config.toml
num_hidden_layers = 15
hidden_size = 256
num_attention_heads = 6
num_key_value_heads = 6
head_dim = 64
intermediate_size = 1280
vocab_size = 5919
hidden_act = "squared_relu"
norm = "layernorm"
norm_place = "pre"
norm_eps = 1e-06
positions = "rope"
rope_theta = 10000.0
rope_fraction = 1.0
qk_norm = true
attn_scale = 0.202
bias = "none"
tie_word_embeddings = "early"
parallel_block = false
extras = ["some layers without attention", "local attention windows", "paired heads", "gated attention", "exclusive self-attention", "value embeddings", "hashed n-gram embeddings", "a smear gate", "an embedding shortcut", "learned residual scales", "capped logits"]
init = "normal"
init_std_qkv = 0.0294
init_std_o = 0.00438
init_std_up = 0.0294
init_std_down = 0.0024
optimizer = "muon_variant"
learning_rate = 0.00832
lr_mult_up = 1.09
lr_mult_down = 2.0
beta1 = 0.93
lr_head = 0.00954
warmup_steps = 0
schedule = "wsd"
decay_fraction = 0.655
decay_shape = "pow"
final_lr_fraction = 0.0
batch_tokens = 32768
max_seq_len = 1024
doc_mask = true
train_tokens = 262900000
max_steps = 8024
dataset = "wikipedia_en"
Each number is 500 + 25 x the weight over its row's rms, rounded and kept within 0 to 999. Layers, rows and columns count from 0. Numbers have three digits each. The size before them is the row's rms in percent of the matrix's.

# up: layer 2 MLP up, 1280x256, rms 0.141, rows 716-768, columns 128-255
# down: layer 2 MLP down (transposed), 1280x256, rms 0.111, rows 716-767, columns 128-255
up716 103:459550475528519513543491512482521503468498487499538488478473481437508492503506517537532523493520512515500531497466479520492499495540513456524513490526484491525484509506557491519504526476491513490511483456450528552512473465509490506496493496515523487545477469504497531505457512481533487501471488536551508496498539494494492521469491428433511476506476511467514503520470434491475506500506
down716 103:515490493534435491537486482479489496506515482489451503532479487525458548496506459529497472487465481527507514499541489470489549493471510540512470494535502481506469495487509510483522525505494490487493489523522518469515493497535542510519509557509492510489508464513498534478481476510518473480462468496500505505511470517461515503501509503493470515480476503493516485502497524526496534490540
up717 116:506509529507544480501468521560468520498521450501507546448501524477537477562504483486502478449476541506465535465518523459531481506489471488488510464470514537493514504515516483486502508479484484470487523488544469533453512526506503507509523489486466470506551489469500508491492544495494432518499507465493535455467503480499492510491461495508535523487522503496472507497513507527516539483485
down717 120:495522483520485508523510501535502494493504525539493573422499501449563503537511522529547469478480495488497510480552461491517503468462524493526432508504452533524495491489534504525490491489475508479505501454471498470501535493490477511558510501490506510512528503518513479497499488489535472485532478520522512486481500496499497488507508459497472515486521503527501502550509500541518527501497
up718 102:494525491500485504509512471484512485482509566521492439474488558536466472513508514492467469484504473443490500474495503519532429488513452514480488465563479518540493475503516507484504469516547549495549497499493506516517501532487505519526467468493550525459458503531485460496483516517472516520517448467487452497492481551514523510485472488511513512521524467508496511554493474481518471504515
down718 102:485440480498505524487482485506477473446457501473511452497488519476505483485502489478476483513494470508497476473503493443497464542491482514496472517477478488521452497478521511499488532524488548506481498459488527544509490486512534480534523470521513475492488449523461506494462462520529516531497468503498497503492519539481475510481464530499518490506516507546451508508449525495505464516554
up719 104:501516481468524465454546513480545499529508481507468473546510493514489442523515522515513505507451525481488499459506488458522477532509543489470507529497505491556468495490483504485497509475467538529476454482509443504479458480512494500429506471487512484473511479523528517489495456427495486494481495478512527469551465540547512534513475482506500522458501511528496504512520498488489487517492
down719 106:489502485438525517451515504472511532513458531485558519497520463488518479510492502480476487531538463455507453518505464493513497515503482474515490499463529500470514476479528475474521479513468477500470488511511505515488473510477472463513528494517516504475579469527505521527531502524524524469525484466495513484517524519499488512500478458477481525467521494529534510474510515484511496476515
up720 091:528528530489527529520493439509478553498524537449497474522503520521445522541523514496494529507508505462485499510508509510500539521523549518545491465503518515529498518499483488463479532463470516527520521482507480518517475508473524512506531519513519501490502516467530563498505529482518519503496525440495521506517521526544479509532465493536491480499496520483481481533454516484515473495496
down720 098:525521495461519514499480497505474496466503491503497485491508495513541517517530533549474496541507436506465478493469500506487472453504536490526533475492506560486487524538543503495517517488521502521517541515454519502526470474501491524493494544470474485489511500514523523476485545493495542502506505524484501506483474503526468442458490494458508474527469517467508526490495501533530498491491
up721 106:522503486480521528490471490529505518529523510510498464506490509504492493526497484478475498512526506494500554509505506529511505529460465483509516538534511544511520484498436514494515470518481494493524500471478468541505475487528480521499490505477499500539425520481552462448497520471519494486538505474498508513535489497515510506505478531484465481493508479570500507493509515492545478487515
down721 103:500496530506486516500454523477491501505520498467489483448472481518490503478475539484512514530455492515506462506502460500540471537524447479464518533502536533467481535464487479509515455510492501507520505522518548528463487462518503504483517509499512462505502476476477498488516516479495513503476503522490546512499492525502493505529514503478499568544479472524526517484466491486539505508521
up722 097:507478478522499507490511524562467502495477508493491507488494486523491500538511508524496477538500496528500524493476503470525478454469514529507485491501458474504517478526496483509527511509515472474483498447495500504477492488573521528518473412516481532469548521511512497525490503494474503505506526530501466510518521493513517515492436487491489470448492480534500471511520488468484495518481
down722 094:520442505539549472530526493513494545471490453489520528494523465501474500485493512503477479507514513487492519473485477488511492490508527521472523501451513507490494470517457503508534475484478517470494481478517489507485507520514497552474515500488500541524487477501521478505522511518553512494478500455452497460494511465477519525557513507524478531469506485486493485493546495498494498511492
up723 093:524498497481523472466509488475462531503493463519515510493473515493489476493501495501492481557457466486476516570528497499474504528533479484458489473543465501455543534527488500472507470491505409480503494526502467533496503458493505517503496511514517460535484499493531524503472513516523493527512509513513503497497497523508501527513499487530518502521490520491459507507462476462476527487495
down723 103:518488498500468467494475530511509511534494493475480524474543461480538448543544502490535510482504501525535475506478545497471475499476540507491529523507486472476516521519509499494499490550490515521492497518501493462497481530514487497508565523510496518466491526483501456514500474539486444515522502479467472501515530538477506463503503516501509475491530478481523523547517471484492469483440
up724 102:539534509480479499517476489474506512493478511521512507490507500476539516495525484458513468559486494534503526516489551528491506536518500530518574514540489520473461517458494456485483481521511505481462539444479475542511512504512548500476484522519499475511499516494467498573537511460491472464514506486515492520448506501501492486495491518493520535506452516495505492526518427474537517523489
down724 097:506463495508522488482491519478489511489497461451479511508455477545484486481525512475524513497490507504529516494459512493446507472499507543506501482454512514509495518497502497523539467456495493471512442471529536518498479534498464527480511492543510494528475513508485489517500478483496471535511500468470502465545426491478446513490488487516534554483510495463501495492517486537477555501485
up725 095:480501507475477529538472527513496518532482485512516507504525498493547525559560486518480522483491555541463495479491486510525522477490558544541499490474501524494485498487503509494508463506479517506499506512523476463490469576529436495497531471484520483496534477476479514499524521495499523487491518482463519500535527505486491524532527529512537499496516503470500535507507484525510497464525
down725 083:537442498484525493477470505501472509498474530518479557487494503482468485505498509476492509476479443465487454505491512493455503501478504457460497553475495589534487526484469493527503493475492511514504523526484542487526488485493488498485504524471525510501501546497462515494507510478474492481460544499499552451464472488485479459498471494524474486533497465516475482546479484535548461535528
up726 095:513525492518513493475512477530479524483497523515544524544499477491525507473509515499483459491480482527533493496476510515515507505505490545490507467520467504501484477478459503532460522448509520523479516489501488512488519482511496520525534480516519551479424448515483472513451527510530558528537440486527516502516531519501519539498452480489527507536488485468510482471483547526457485479471
down726 106:537477504537515562474487557508484500546502476506482511497492498479474519515494483485547554484541498518500496490551477482520535517477516502471498500510528490443483485479481505519503522507502483495482513494516468512482478504467520485529560526528458558502495455479487529425507530525525487496491472509493487493546536460472480516500492523496524497517477482509471486516497484494491519510521
up727 103:517513509499503505525481484496518511521512516497567491487484504497551517487473512520484494555498479492521520511460492496474496481526502513498525473519485428456467465484477509505496481480514454521485482484468451510508537518514544511483507494515454507455519513536551487523509527502539496512497509505489504494468505461496511506501503501467464497532510512527517485519493514504541475517474
down727 101:503483516515511509502476514530505512528495488484514460512508527498504509507484479509513516472520502510517520499475479458523453463526516566532534488494510534512517488459503489526494529472498498525458506485511492470504524457499508510477521502501452502471494514543527483496467511512498476524527537468460519493506521459466538522511472481496429501495537472502523494517468469473522495503505
up728 097:482485495511532515468513500452522478492504509505533450473478473476521523493524540476434494504491485455514489501517488492487506503519511479473491482506470481477521503450505507535513485515455505490530468493474485477487495498512481539495509462490517495508508521494510499483454446434461472516501462495530494490468560506520466537500539487478512533507517468497499492470510494503498492488510
down728 109:510505488504525495497489558466508513489492511486510511485473502478520535481516525507550520498514500499473509488525532467497475494495460457538466509475520521479492481463477471473492511524457488512474498496478497462515503486463479491546492499515552504461516526524524522504481545493539483484511516481493472537500510511521457484488499560567540425508517510515465533514498460470494505532502
up729 095:555525539514529488528542496494470540514516489539511510503513497456504521473513477489498516478472548540488537517538480488475488482489523527490510463530498494456476428544471521510491495494518509473498534538468457498476563496529475490500528513494501520503526491498486473532416506527519453530520523484513530492546542494505491481503525480503491495472487522496550507518492469513532505513549
down729 108:503478492528515489503481537521529516490510493459467506464468507511484495480497501537468544500541502497498498509478502449494444543532487540571514517476501543485483519502494457500497472512494507540520501476507481507469504543481516519506486413528489502478502496475478550508480546467521511488521477518479457490503522493506510487504517493544442531480482498522467501511492508490502472512495
up730 103:530518518517538499498546483543532448457469503490508521501498472498485507527498506488484492499481487475508479520497466472510507487459476550523517510539488507541461453462533507486523576475458516482518502495516537461472510447508489526520463484506470492478498510447470498457495486520506484487537492478494543484481535508498500483482519540533505481472529491538489485488487505495512486512519
down730 106:507509516472495496508477486523544478462478533478462494534552531517485448544547507513510515463550551530494533533501497520516477525508529530483486540494482483490497466530505522469528523504452533497483532502494478524508468522549509463496499509529486496462490479502439444476469519495494456509480538489525528509540476491516458483515482526535516481467487497504504510501489492480482493499504
up731 099:449508502506502463462504532477516519504528515456533518514491485457526528513513487498503505506500483516535487512484487496518479492540501483479475504478497520512489511530508454498476543528507495479487462475486499486538510469490539517526522540515503513437491484498463465502488525528514515559491468562528515550514476499522493499491466533501508478523466493527492520460531466572522489485481
down731 103:507513483473484508531481488465524515480502478510497530511522508465477506502468462532494493455463547523454508541511491510459532516547483516500484484512487501535497492565506504468474487544477510506513476496504545470471490502507490477515517489518533475495451480523499501521479496493484500481522494502532493513461460573476559514497457515479511471503497522481489485501487461487515522491517
up732 083:530476494558471537522501550521454516465497502534474502512511512508498490497482497499494472499493455536510483499508495515469528493458507480468484505496507495519534493516501472524485483493468484483466486479511534503491520494455498542528500484460507518497495540502520515528484499455486533490533493469461482503470534515458507543461515420497507503484474483501476503536531515486487510506489
down732 067:487503466484514440433473510456518523497487458510513517505490456516501514532531503489508513512513508493504504489500530543537477461524511517471513474499461500486467549508500518487511482485522573529498483514507517499475493486547502464476481507517506477522478459492487498477519480553490470523458535519495508508491488471479502476504489554486515527521533512496510473502509502500500505517514
up733 093:459483500511521486530532483550484511502505523528523478458521507501501502472510468519495470495472513519519499512480504467487481508536471532523509515462491516526533521461465514446478491491481530500481511455505420478522465480524515470489500478467513489459509527521502474497494465463487498499502500506493500492468462508481514464472500500505469483492515538470467527500490478522524541463473
down733 084:495531510520463481489490463510515514479521519488502492502511461520478548505492506475461494534471496494490499533500543544464481530513519549518523514499506510482500518470538500489519482470529453483508459513523499466526485502475516516477547522512487512493510480511462491528469484499497531503472497469492511515516480495504488502512498509483465510499520489484513516479493512504484507487528
up734 101:456497473511492538494508495516500478475491424500497536497476491443526561478493495522540471510511532504542476512525529528507466491566519525495466485526496519473510527536517465542502502487528488482468510558540481466504462509506490528473491509499506515442493484482509502472524532507483511468471494532508560485525517512492486551562493475513483540485478482485513486476508495490510505514484
down734 100:471480486476507501537519492490468494500501479515472496487499508480503476522553486501451505511557539496517513515542560538489532482499478519481535491502504512499464523493508414470515496483498492477523515529525497439530458559503493528477458465481536537501477469505479540491541471500519487481509514527514531511498552472516508478515532488471459498520489513479494530511483506501533495511552
up735 106:484463497508499494490587471497506479500516497512494490541481482517522465507530502504504508500495504500497518470529478470503508501548468522510470531470507461521499507572519508520471491514496482507523507522482517508510535516469510505507493539536538554511476537481564522487493494488526525458552502515474533466508502510543507479525502511506499511510475450530512548466518521498531522564484
down735 101:488472483523511515524550453487481480521493477508483542492470453476523506484499495442493475508490509472491507540508472474520523546495503514521474504502494512535483481564494491504499497505482466483494529461510509563446520465470490516492510503471530542493500510513536517469524507508514488458513488488513526501513522496551514473505537540543511499474516464505468528531519526521516547504480
up736 108:491507536485487456509492519496489476512442494473514502493509487498527519494468505549514507475507471529526497481527525476516484515565477484527480526494498464479479520442467492522557544508490470511496490445479519418514487493475513489505501507475521494520504508486549498507521481474498518528539482488486455505498473521556489462481470501521526523512490439517489493513486516559478486514509
down736 110:512512476461481493547486493430496506579487519485472503487458482495516511550530502483479500515477491465522464496501525522518522492526462469473498497470451515490496542502524546461467531530507485510512543451505485456469485531504489510520479512543527505485534516500502552465525459505544514463468486513509481490514497486514513495537536466474513519478533478527556507497483494480452523467504
up737 097:464501565514515538467535507479473496503544528487504474521512476481504498500482492542501504479522520472497536481505507521509524509546493497588470523495489504497489498502546471518486464489457525507486496476532519509488516525532489526509511471537519489457480491495513511530453539513501478465510493536550505515468537577535489470545529486471475480474525487478488532465507480493515516493513
down737 093:470496487521498464476488503477507505484527471547517506511483550499557471531488500444527550497494491502471522505443508517518480540481508502546522502451532512506495497532515507483492439531483501513523495512521508506488497544540488511459541474524473460467491481511501496487485508498495526516503489489499530462506488553514487527553539462490527478498515485513496494462496489516523484520446
up738 101:531457509535497505480505486472492478538593460487503490490507491540513479515482501493481446493515504521501476485496488495470559501532515476504505475491489491536496544471454496520513493529504491502528506490506505497510510511499485461426490495521507514474493486510517443496497530490515448480470516506508527476508462511506533475456529500474513538505520492527500489447509485513479488463424
down738 094:508493516512494491506485531506544447551494470499494473483520512499482505527521508492459463538473504522448500532513460484512521532521518502509534464429498519537481462471439476505516432469513456493518513517493497476459472483519514492469535527475534540492487516502486490481507529520512530517521542502480520513514524471479511505486507487479518529491554458485453481506490471510499487517499
up739 093:517469488542538458557575504499484503528498512517493503504486477498543507508500481504423492531531491467510498494476474516533519513554486482493499441534502518515525529496443498482493504462471463502539481499496454459483480472496500519520478522495532522465491465491477479494489519514462483508508504490489513517531487496490540519539515497490524504445489505482489503504490498497480515462496
down739 098:479471493484537505533526503516507465524474557503487493537502475501477511540528503528513534491534482457481485514528528540461579540498523500490463515463481521542515506439509471502472474549498524518499495519521524494508515483503541489505495480538472489468507529496477506453481497467491493471493508556522499484486480504453516487489524498510479536514512469490533517538467510510497485514491
up740 095:496516516497465507467501489472469518542523537509514487501533481493461488493523511500489503493485515470506497523514511490564520542525511528529546515506520520532486501484468492486525497493473519541453480510467490479513512460486509477519522480503510485548491531517493445474518515514531462496556487485505479502481531491541546488538480450511504549444494491511461503517486477479519510496463
down740 094:507512482530487502481498513493524526492478515474491549488554507521484446496475501422508509506487529475546529477511509476542493511556512518517492505496494472493487505509465511508507498494496534476488498481519504487494472472513537537533461500559500521527554440497459492474488501517515530501516450492551498474496502524506476504515487480458519516492527502489522525533465486490473553485483
up741 101:506526496485518489541420523475535530503491481490455511455499544451515494532489496420452501488512513480508464505506488529541520488509509496494503520514533470513469463495497522467506503514546517447529511526539534455550530474512551506492486502497501476526489472510483513463513522498519488503513500517517513475491518492492508504498488510489519511533477491568470524536490538497479492488492
down741 099:515501524501515531485458520495502501463516469507486500505517474511518515523502500511493511484551517499528517450503485490498568479486434501520497515476473524520484526536539468478506526509497498526496489526453531476461486475449495497477588510543501457469480485480505463451475506464466548485497513499462536510476492542490468459478472472484530503482471506537518513456512497481495422562521
up742 098:475516546551547485511507524524487533534477517482493505501509524517505486547462513516510463481474485476538495507538505501482490493480482490486507467465527499501509488489516484512496472499528497511488479512446485517517519465460521505505508504513494526472478494486497517470452532491496535524479497467528493493523497493514517535490484516540515541478473537515513498497546526513478520515482
down742 097:493517486515473526504464560477476551481551503496494539515525504537487487494498463520488521515478493424488480527513504525515508510501495508497470534512504510524546516467525521532511502491513473555495495543517529486492517457486470537512469489517466469537502493507458434473476458474504492514508460492483529521481458442521482511488478531510520535515496512541505493501546534494464503482520
up743 088:495501552474453516470504494510475482486508499461527505484526555495475482497500476465454470570535483492498464498555491508500456513516484526568477491496519507527510482491496521510461540490505501518503516465509525480502523468517493510521542493479489538505513522477567504489532527486480508505517521510494524503537496492533510531457462453463453496471527475531505479497506494489493485509524
down743 080:536480489483467513490478466485474505521501466434513516504504516480518520467553484493470479536494519468516503526545467527511511524512462487520471519484471496536488519500486504461498506461459503526495495483495510496512518496533483523520522492499481538519506476448521514505521488459537499496532517498501476545474524508524533475466485492489489526506492461554533535553495529453476527447522
up744 091:518466518580492503458559468523503499481463477494490522538483498533519531510491520472474520495474494488485481492493475517474494477467470497536489454471538515471468474481486491540501498495508493501520468509543475515493530514502516512491531539546503484540473536472511490518501470500512489469499485500453468504478487525515479528520491501548488495527482489533473491520517508527495535489519
down744 102:534508514507476511461492483492468517528531505491444484469528491449513504510498456479502505510488497484479485449486514473540552505460518468521508497482478468498522484528480528505479554519468500515487489509579532488484515504490455474500500473485514496537517510509443504535532510534505484491510449486501497458513532494528514537542484498526516524504491491515520468493486501478518496530536
up745 099:494483525493472506527530489513485478445470469522489471485509474485506540502480478511530510466494518521479469501510524529512463511527491510528499495478511498515531475511529484521505516537471512502527505516451492491537471471479488493507505511506527523542520532469470534467500518484515480504490541486512516466501528509533492518508496517488522498471499488504515527469483479501541481512511
down745 107:493499458547471444465516512482467514492520509519478508478475494512548482450488479518472500561517470489551506480499512500475507511506511470473508516505507489515500596481469483501506468488510503535489459500507490490476491499544465501558498445511478518487478476477516515517516464534506461557508469494516469502546455477470532471499538506490503475496478498503499502533554522461449534460474
up746 097:468500510460495552500541491524507533485488509507493503512475524533517503525463514528496510468533507513483517506501526503513502469492488503524496482482509516544529537571530508485486459521468507524496512521507519504458479498489557517488514464482504537458462518510533491507510470506496485506506517486524520448503528487505514519540514429516529498511537478498476506540512558506479490518487
down746 096:511497523497488559536541503499512524506514504514490492537489520542506495482504503493438526456546509531521488464498517504511512464506473510482519526500466457552499497490485526553498485506463533505504465505504525518496526487498556493485503462487514514499517526516523510509546493496540507487484478486517516438486515466476512508514533470502538523496508480518475508530503547504491515501490
up747 103:491460455475492485527484491518512501484486461484505490469480500501448548503466487467493483539490496480491533498499497506500506484507523511471480524523515536489495541482524482533466494533457530536494544464498496444511466518490517510501474483515523469487487525515508478472498543514488541497498510469524460494524507514517471476471516492540470478501539466460490479511500489526505531483482
down747 094:451489498480498511495503492528498460516510511511475481488469505501487481530474508525536485454485532507534516519485516506491503473520526535500549476529486516503527532472523545525513521493532500509478497482479455526447477488537517538478535470542487531498527485495494480538464511473526492462561530487494529467456539440486575499471511476544501519530498506513488468453496528520517491488491
up748 085:502490511465467456462502532491475502526510504501516476534427488493526521489500503513503504484469454511525449546518507499559473533490502519547537493470469514515487497447511536525480509483497520519524540488486523505493518530502515533481531490465501490470482524506485498503500524498521512533518478502481494501489497483510459485465549500479521483518516511462527479494483486477471522497521
down748 077:514528530490518487520481518488528466516507488484492470494513472493495477487484490468519564445499483518504465467522549538481541464461485490471526498484461524509512495524458483488535492479510512557478469489527521508466446530540524502513491512514490537506508481533502536476550480454474485505464510499538508489485517496481542512517516526515578489462532511522464483475499502499501533506496
up749 108:494512525507507514549484501474539514503498476470480485520500533516513526458515490469471515498488532476518511483503502463498487485473513526490494496503502466477508465498484465519496491534488477487494483496502473504498543535497496477520500514498514507497481491503477513474497496436502493483522476494516504509497502481531498476501467499498528524522522498477454502447500501497481485535525
down749 101:531490510539520473523457495498519475533507496482471521501508506506489522489517534487446512545479515543448489443498467477526447490490534523478509460493499466494464522532531499520501476464504495497490502471532531458510538549475493522482537476505500502531504441525455494483499501461504467521485485511526483517490474491505444520488497487497535494522498570518488538518494501473470546468505
up750 088:463511476520507488523516518502497491507506555518504482508522495514548513551497492524502471452523517497458503491528500495523504536469509469512584462488485501490524525490477483545511496520526506489470506456521499536503548525515490508485533501515505506518500493518453501495494480523441481509465475479480539502498468511445510517491526487483495470499542514507523519482494517542508477520494
down750 091:508487544459450515492541527478463485520498456506473494493512513512487522477469489475535515518474469508499489488450519503523527467495522548522418533479499530521488533481504545462506503513492518513484525524508491484457533502524525492509493535479529520482499525460522517474492497473531466493456533525506514485504475486516468514568493485503552482463478487537474539481500507448477477504546
up751 102:518516526550543513466487512467528553466503533525515484492519444523509507473502541471519507446505466501482496473481513515546512520517469481499463470543496505503494486513523487446492484493554495484521503530522508452532542500540507511505454503481506526470475479512551512473514508501527470487522527500552522482453503492501528489527490478520500532489492483532475489519486527545523528497457
down751 103:511487514520489501476517525489553514515534499530489564496498483487466470482510511491495516477492467520509503482520503471479538467513521452508457485464489514487482466520541509531489457486487517527511447547507512492481474501519473519487460496461505458517511520496509535518493534480516521484532476511528483514488492534445532457511494481526498537464497471498537490524466501493536483513493
up752 095:485526477457483493558533544491485467500515473536481538540515511553489495491498507521510497500486468512517470464454505505470506517485513512497497535478496474502497442527490527504528541494516486544524472464497488465505525504488485517498468470517481491507527540509485493506520506496572495519494481542518475435532442552495517468491502491468521527470455521447531467517490516494457479507458
down752 099:428500495506507470478487488486494506515480507481469437462534496474566521477527531489483461503471511470494517509494496510540476483518476477515472485538493521500527499543510511470440485498464496454491477503517507491509462499502529478500471478509491581493460504496550548499487499507456506512461506473494492511513528503497484492524547530518484490511502500543463556491505508507541559502507
up753 117:491489505465543516454488502534481474522495500521535565490486501495428512531491485488498466492506513548474537485480479482482507465483504490505507522526490480523522544488482480485510511459510532508513494552466533503488517556481514520477514527467507484536467515457460525531494450439516502512512514490534475452535522500502507515516517510500523490506526496496500519499498530503519544524444
down753 126:474466472513547526517448509463501477507480528467507519467521480499454502516523483501440492493502519537508501462483522457474508491504530501483535523526492476516506496476504450495483514473487540484505508518500494517526536549538490510493475487483515515537496568484521519503511466440485517508526526492544488461511515548536528482487516492503491539539498530521452477474481505461469485552462
up754 108:519532481512516463506519500542505480483498513508477502472515479481518525479472481512524505512496487511466511536519517442497512513511499460483540498473467484504460509515483493498516503472522551487500492479491526481548499457474510501488511502547504468481508552549506478486459514504492517512510497515499488460493485482474543489495483505543547499517542503496500520497513442501472512471492
down754 089:525477486558489494516509528490513494444501524462510480482488456476492484483436521525502500521507510444503521501500521501509540518563474508486513519487520553492478529479474499511500484491521456516500525475494531504484449552496487504516513458490518503508567528526456454476503510526505465504519488495481479506525488526454536478506499522547486483521496535468506491521498486475456502518493
up755 107:515505514518532504493507492519497469509498484458541470502520517474547542481512496502505506504514492508508499544500477504495495507520510453537514502527492448508517466529519461512505492492468510511485508470513551491510541495517482505491516507521528519551524496499480496497427496499515454535512462473517505512515522487485500520472508501502530464484500507520531527509488488473496515513479
down755 106:531466494523481471487551467494520449498515547457519479545501465513492508492462500513489495513492482520542513496448489495464458501492537543518523544530507498520527470486488522507480526504496497535494495468509544478504545494515474485498486431455516482494508504514484478476504529478490458508509541467514489449479523484501484503504504488517510474475525516479486495520466508467483490475562
up756 097:515503478484481491492504451508454507515554475519467470490524518491556509527452471485471510503457477540550470447531465458475483505470498513505530520494519532494481512531492478498478500524508532492531482525489508486526497509485491521480460501492508480491535541506464529470537519498516508510493492536532545508477501501511496519487461511491500504510485517483463485496504441510491515456527
down756 103:517523465503504486480486494543465531507527495475494479501491498471479511485495489484496516514503542495503501508486497470462457543498549507494478515522574519505473456513509505514480486497484504525507461516532481520511510491510502499497495514492527524471492535473495513487550507481528468529496519468500514524516481520512537484483535560524524525524494493458475493496551537517514500529505
up757 104:487526495486476479479512490509531531524547513497485472507507489532518552476501534500512525489442476505490477508500494521441516513484450522507492505512477506554476469510447548469505507491481451499471502499502496459479492484507498533460483490493514447482516475534544502485517484496516493485529493513520488475470506461550505482499504509492485530528484477486524503509489471527501478466504
down757 100:488498521472490505506508481454526481496511463501430501502514487541495492509451474475466505484471432528477475474508530478475497530475461489519485524473474538510487498501495490529533463470500495482492496495542533480529497509510511474517487489468469474479517497500509510480517514499486455471468494508511483462508508523497462495510521519498480451531466525498529496508496458481525533520510
up758 103:491472471478490518533508480454484513477542525527505535456487498514468529493504511490455513506501500502474520466495522476475520470516515497486506523498521512451481494494477495495474535474446496496506494500499459517519500517499494510512495480517478487505480525477510497541496537465498500520459477526478531543477574481590487556517484501478507538487503531469521522502487527536501503516475
down758 086:507496476505524477524517507514505519483492500528502513535518562559490468482478484527528521506500527497482529497512490509500479497510502492537501520456501474491494493509540562523484543466523490558470509465505485484495504465505500549493449419434519532492482473514503510493501495525470484491483546493489493554527472464524496490505499486474508515495493521521511479503491511477509511553518
up759 117:486509520504503479505519483572521482522463548542475483550478471497510531497455489494522480475469531577508453530538498492478470430466511465541496531508494500500521520508472487521471455537563511487503486504477462506501465541488480523453486486534512441467550493483551513477538497513510487494504494491505493481482466500530492503519471506507503539518524493462515529493508477473471486490478
down759 122:517514459523495497504485480521487507512493529479519483486501465507505491520493505479492473517461490533487523515549512478437510476495520494445483515512505525501470507564492483490515499490481479539525511545511454460498478521475505572510519478544516447500479466484507523509521501532485488476507506493508528506523489526451502494529485505515503491443495520484477524492487528463565507524487
up760 101:500480467544464491493476455551536554482493506501499458450496496524521473547528498503514481497526462472467441503495495517529520522552464520502493515482530475566531499519475495492503509496505494511491455500508524485508531506501522473511522538460488490528471485483480496496504491489518524488480482471477508511539499522494516517510482511490510493495495526503483473483525523496485550543516
down760 101:501503529486490485518484502481505491496512528491496467506507504487498463464510492531508493487487476466515469499484514548507547496474542510460535517526479515536475435506524470493525482523506483513505512492531533510477460502464500502527534522519520522517505502491487483490477493518450473507511492522455522474529503474522468491501498550494458501477531531472482464487513522476551554517464
up761 109:496494519520508512448469489482528466539528546504461491488496458510553514540515503493450480471470495544508516538479514475497513530486503516475468488481490512518503508527490471562514448482520491458506503490522526450468513502524532503514517521482496443472465459456465481506469506496489436510466480424502497491505494531546494555481481499496524468469525484485487524525499500437495522469531
down761 105:501483469504527476511481551485491514481488515536491512515529489502541483511486510518481448491534483507484425445527550528518470502484552474485480485517480525553484505463495513544447476499513553466509491465522526479504482511482541492486461458464505531525511491481495521493520498502510489473489441529473504496515497503520487496515515482499497479512447487516477517491495489525580470497513
up762 086:537500478505482511483522501543526494488515500504531468470517510497516546470490515481510525523511510520473545510489472468482537506484469492509480474445486506473483511552486443509491497483506543523485490470509526507459482474484485479542511487522513516541515523481493467511455510467476499501499411447489514464491535497490507536536503494494515493521508521481509516514487443495506525484508
down762 080:508524504554491512509553512496513488516482511543540493472485497495501512462496489498557536496532480463496533436493485550492547505509506462504492540507502521489511506533496451533477494500524515496507492478525508526472482470524503524545475490526504490501526533512503500463520475481516458490511516532496503484469515494442472494481502525500497475522477528467500534532474500486475495505456
up763 093:505500512527486493544494500495532489489485521509488526459499518505508493526516483561518498456480482496492484478541486453539513489490540484530484540484521514531501516504509516488512517485502527522462555485522470466528501494493480462459477484492511491475480495498482462542475540510552501488454496541465538513491458479465518493545520528508511527462518523546510523487473485507504461443485
down763 103:518474469518512529482489479488512491514511469510519498562519512495506510481497487431491494523557489448500527483497538480485513497514522506486478488479471472457490525475444505485497493496474490468533467457559524507511495500500489485524528490470468503534516479507478511477502480523485484499492428514465547505574492497518497481525500486548514480554523521461531502508509534499503477487543
up764 101:501486512472456498511480484532492466516511533483465532544473490459477499503495480499488473504457496487489490516534489505511494541485502491528495525505529526484489519525532506492465512504495507499515489517480466512473551551517459508500514444486463505464498499508530470536490532499473510473483498476481499501530497503492552531503522519535525482434521533503474503508509466519540517540463
down764 109:512504520505497508502452527468474518492531523513496483505498491492505490512487509490517501528469531440509460513506495566484498516488504472524483455485476497516498472507551479515469536509522481503504511515534512467469502505486499526527545472501493473512469531484495556489491497500526462507498520496514480534465498520475494514540517513491529502492507543488518484537521456505521522554505
up765 105:455471472506541477529478518485451504486545462537483493513489458479491524516501523510523482521485522506500460502526488510530496497500522553496471516534525445480485517503548479504489524542496439490488494493514534505521495532493521521503536525468470478470482465481496558509508500508498499493498540537504494475491506486488517536500510492480473509494476519524477549512503491477522500486456
down765 102:480497493524561459511469499521506489476526508499439488474507485504432489511543483505498492504501523473511467496534510497538487519498524523559504538529527517510435499512514519494508488497520499525471503533541517500490489483453505504498504519479508479482523482511495564481498547483493496520493532514498478532507474475478529497500492498479494538553523484456531517470445491465523528510474
up766 103:489509489501512519507488505534527478492478546522476462516500515494514527496505489507490468571479502531476496533522501506510497446490489525464499505492490495505491468512537534491517503472480482491476534493510531481545540452495497488480484525503535517536485527452486505561512511527519514572486531498505488506521497516497493495491541496503501471519542510484501556487498522544517473516475
down766 097:505439475517495535476479504512476505550499489555507504497535502465478501486488481492500516533478527474490494513513557491503529474518498531526470509452484524503513501524472529471479512468487564549466509512496467494480471472490502482493507456480502490491506491491520522492522480490551516510508478542516450477525483524412510512504498477522509514509528507518447522505487487521463481539514
up767 090:501522534556521527512489498502506519529499467452549514462502493470463501491515514480442495492482461506479570471526499473544446504524523467500462504475487487501474446492559504511486488518491505482503495536490477460539533491528487537492481474501482504488517468504470512505493489510524498500499492459451501532536549508484527477528490521512510507516528519500482507496452475463462488514508
down767 074:470479518488466520502482475498498468470530479509486504507476504501473494511528495494563514505499504520479427521476474532472556493495513527448503463507503483484512480525509478505515486505535543504476537536508510533498517541501512495491433479513504537476503529471501499473563496505466501487487538511519507493512425496514490489491500488567459474515507535495494498519509480484463448504519
up768 101:489468489532461539489470502517497492448497476507496494521525493509442514531496446476461527508488481547509481520513467521480500488521502512467491475463515476499494491496477518490504551499498539510512512510446475536548484531528473510487502492483512477460517470513462498512471487475479475489527514491498506523525489512493479491486504511462471501527428504476518490459456506491506515507442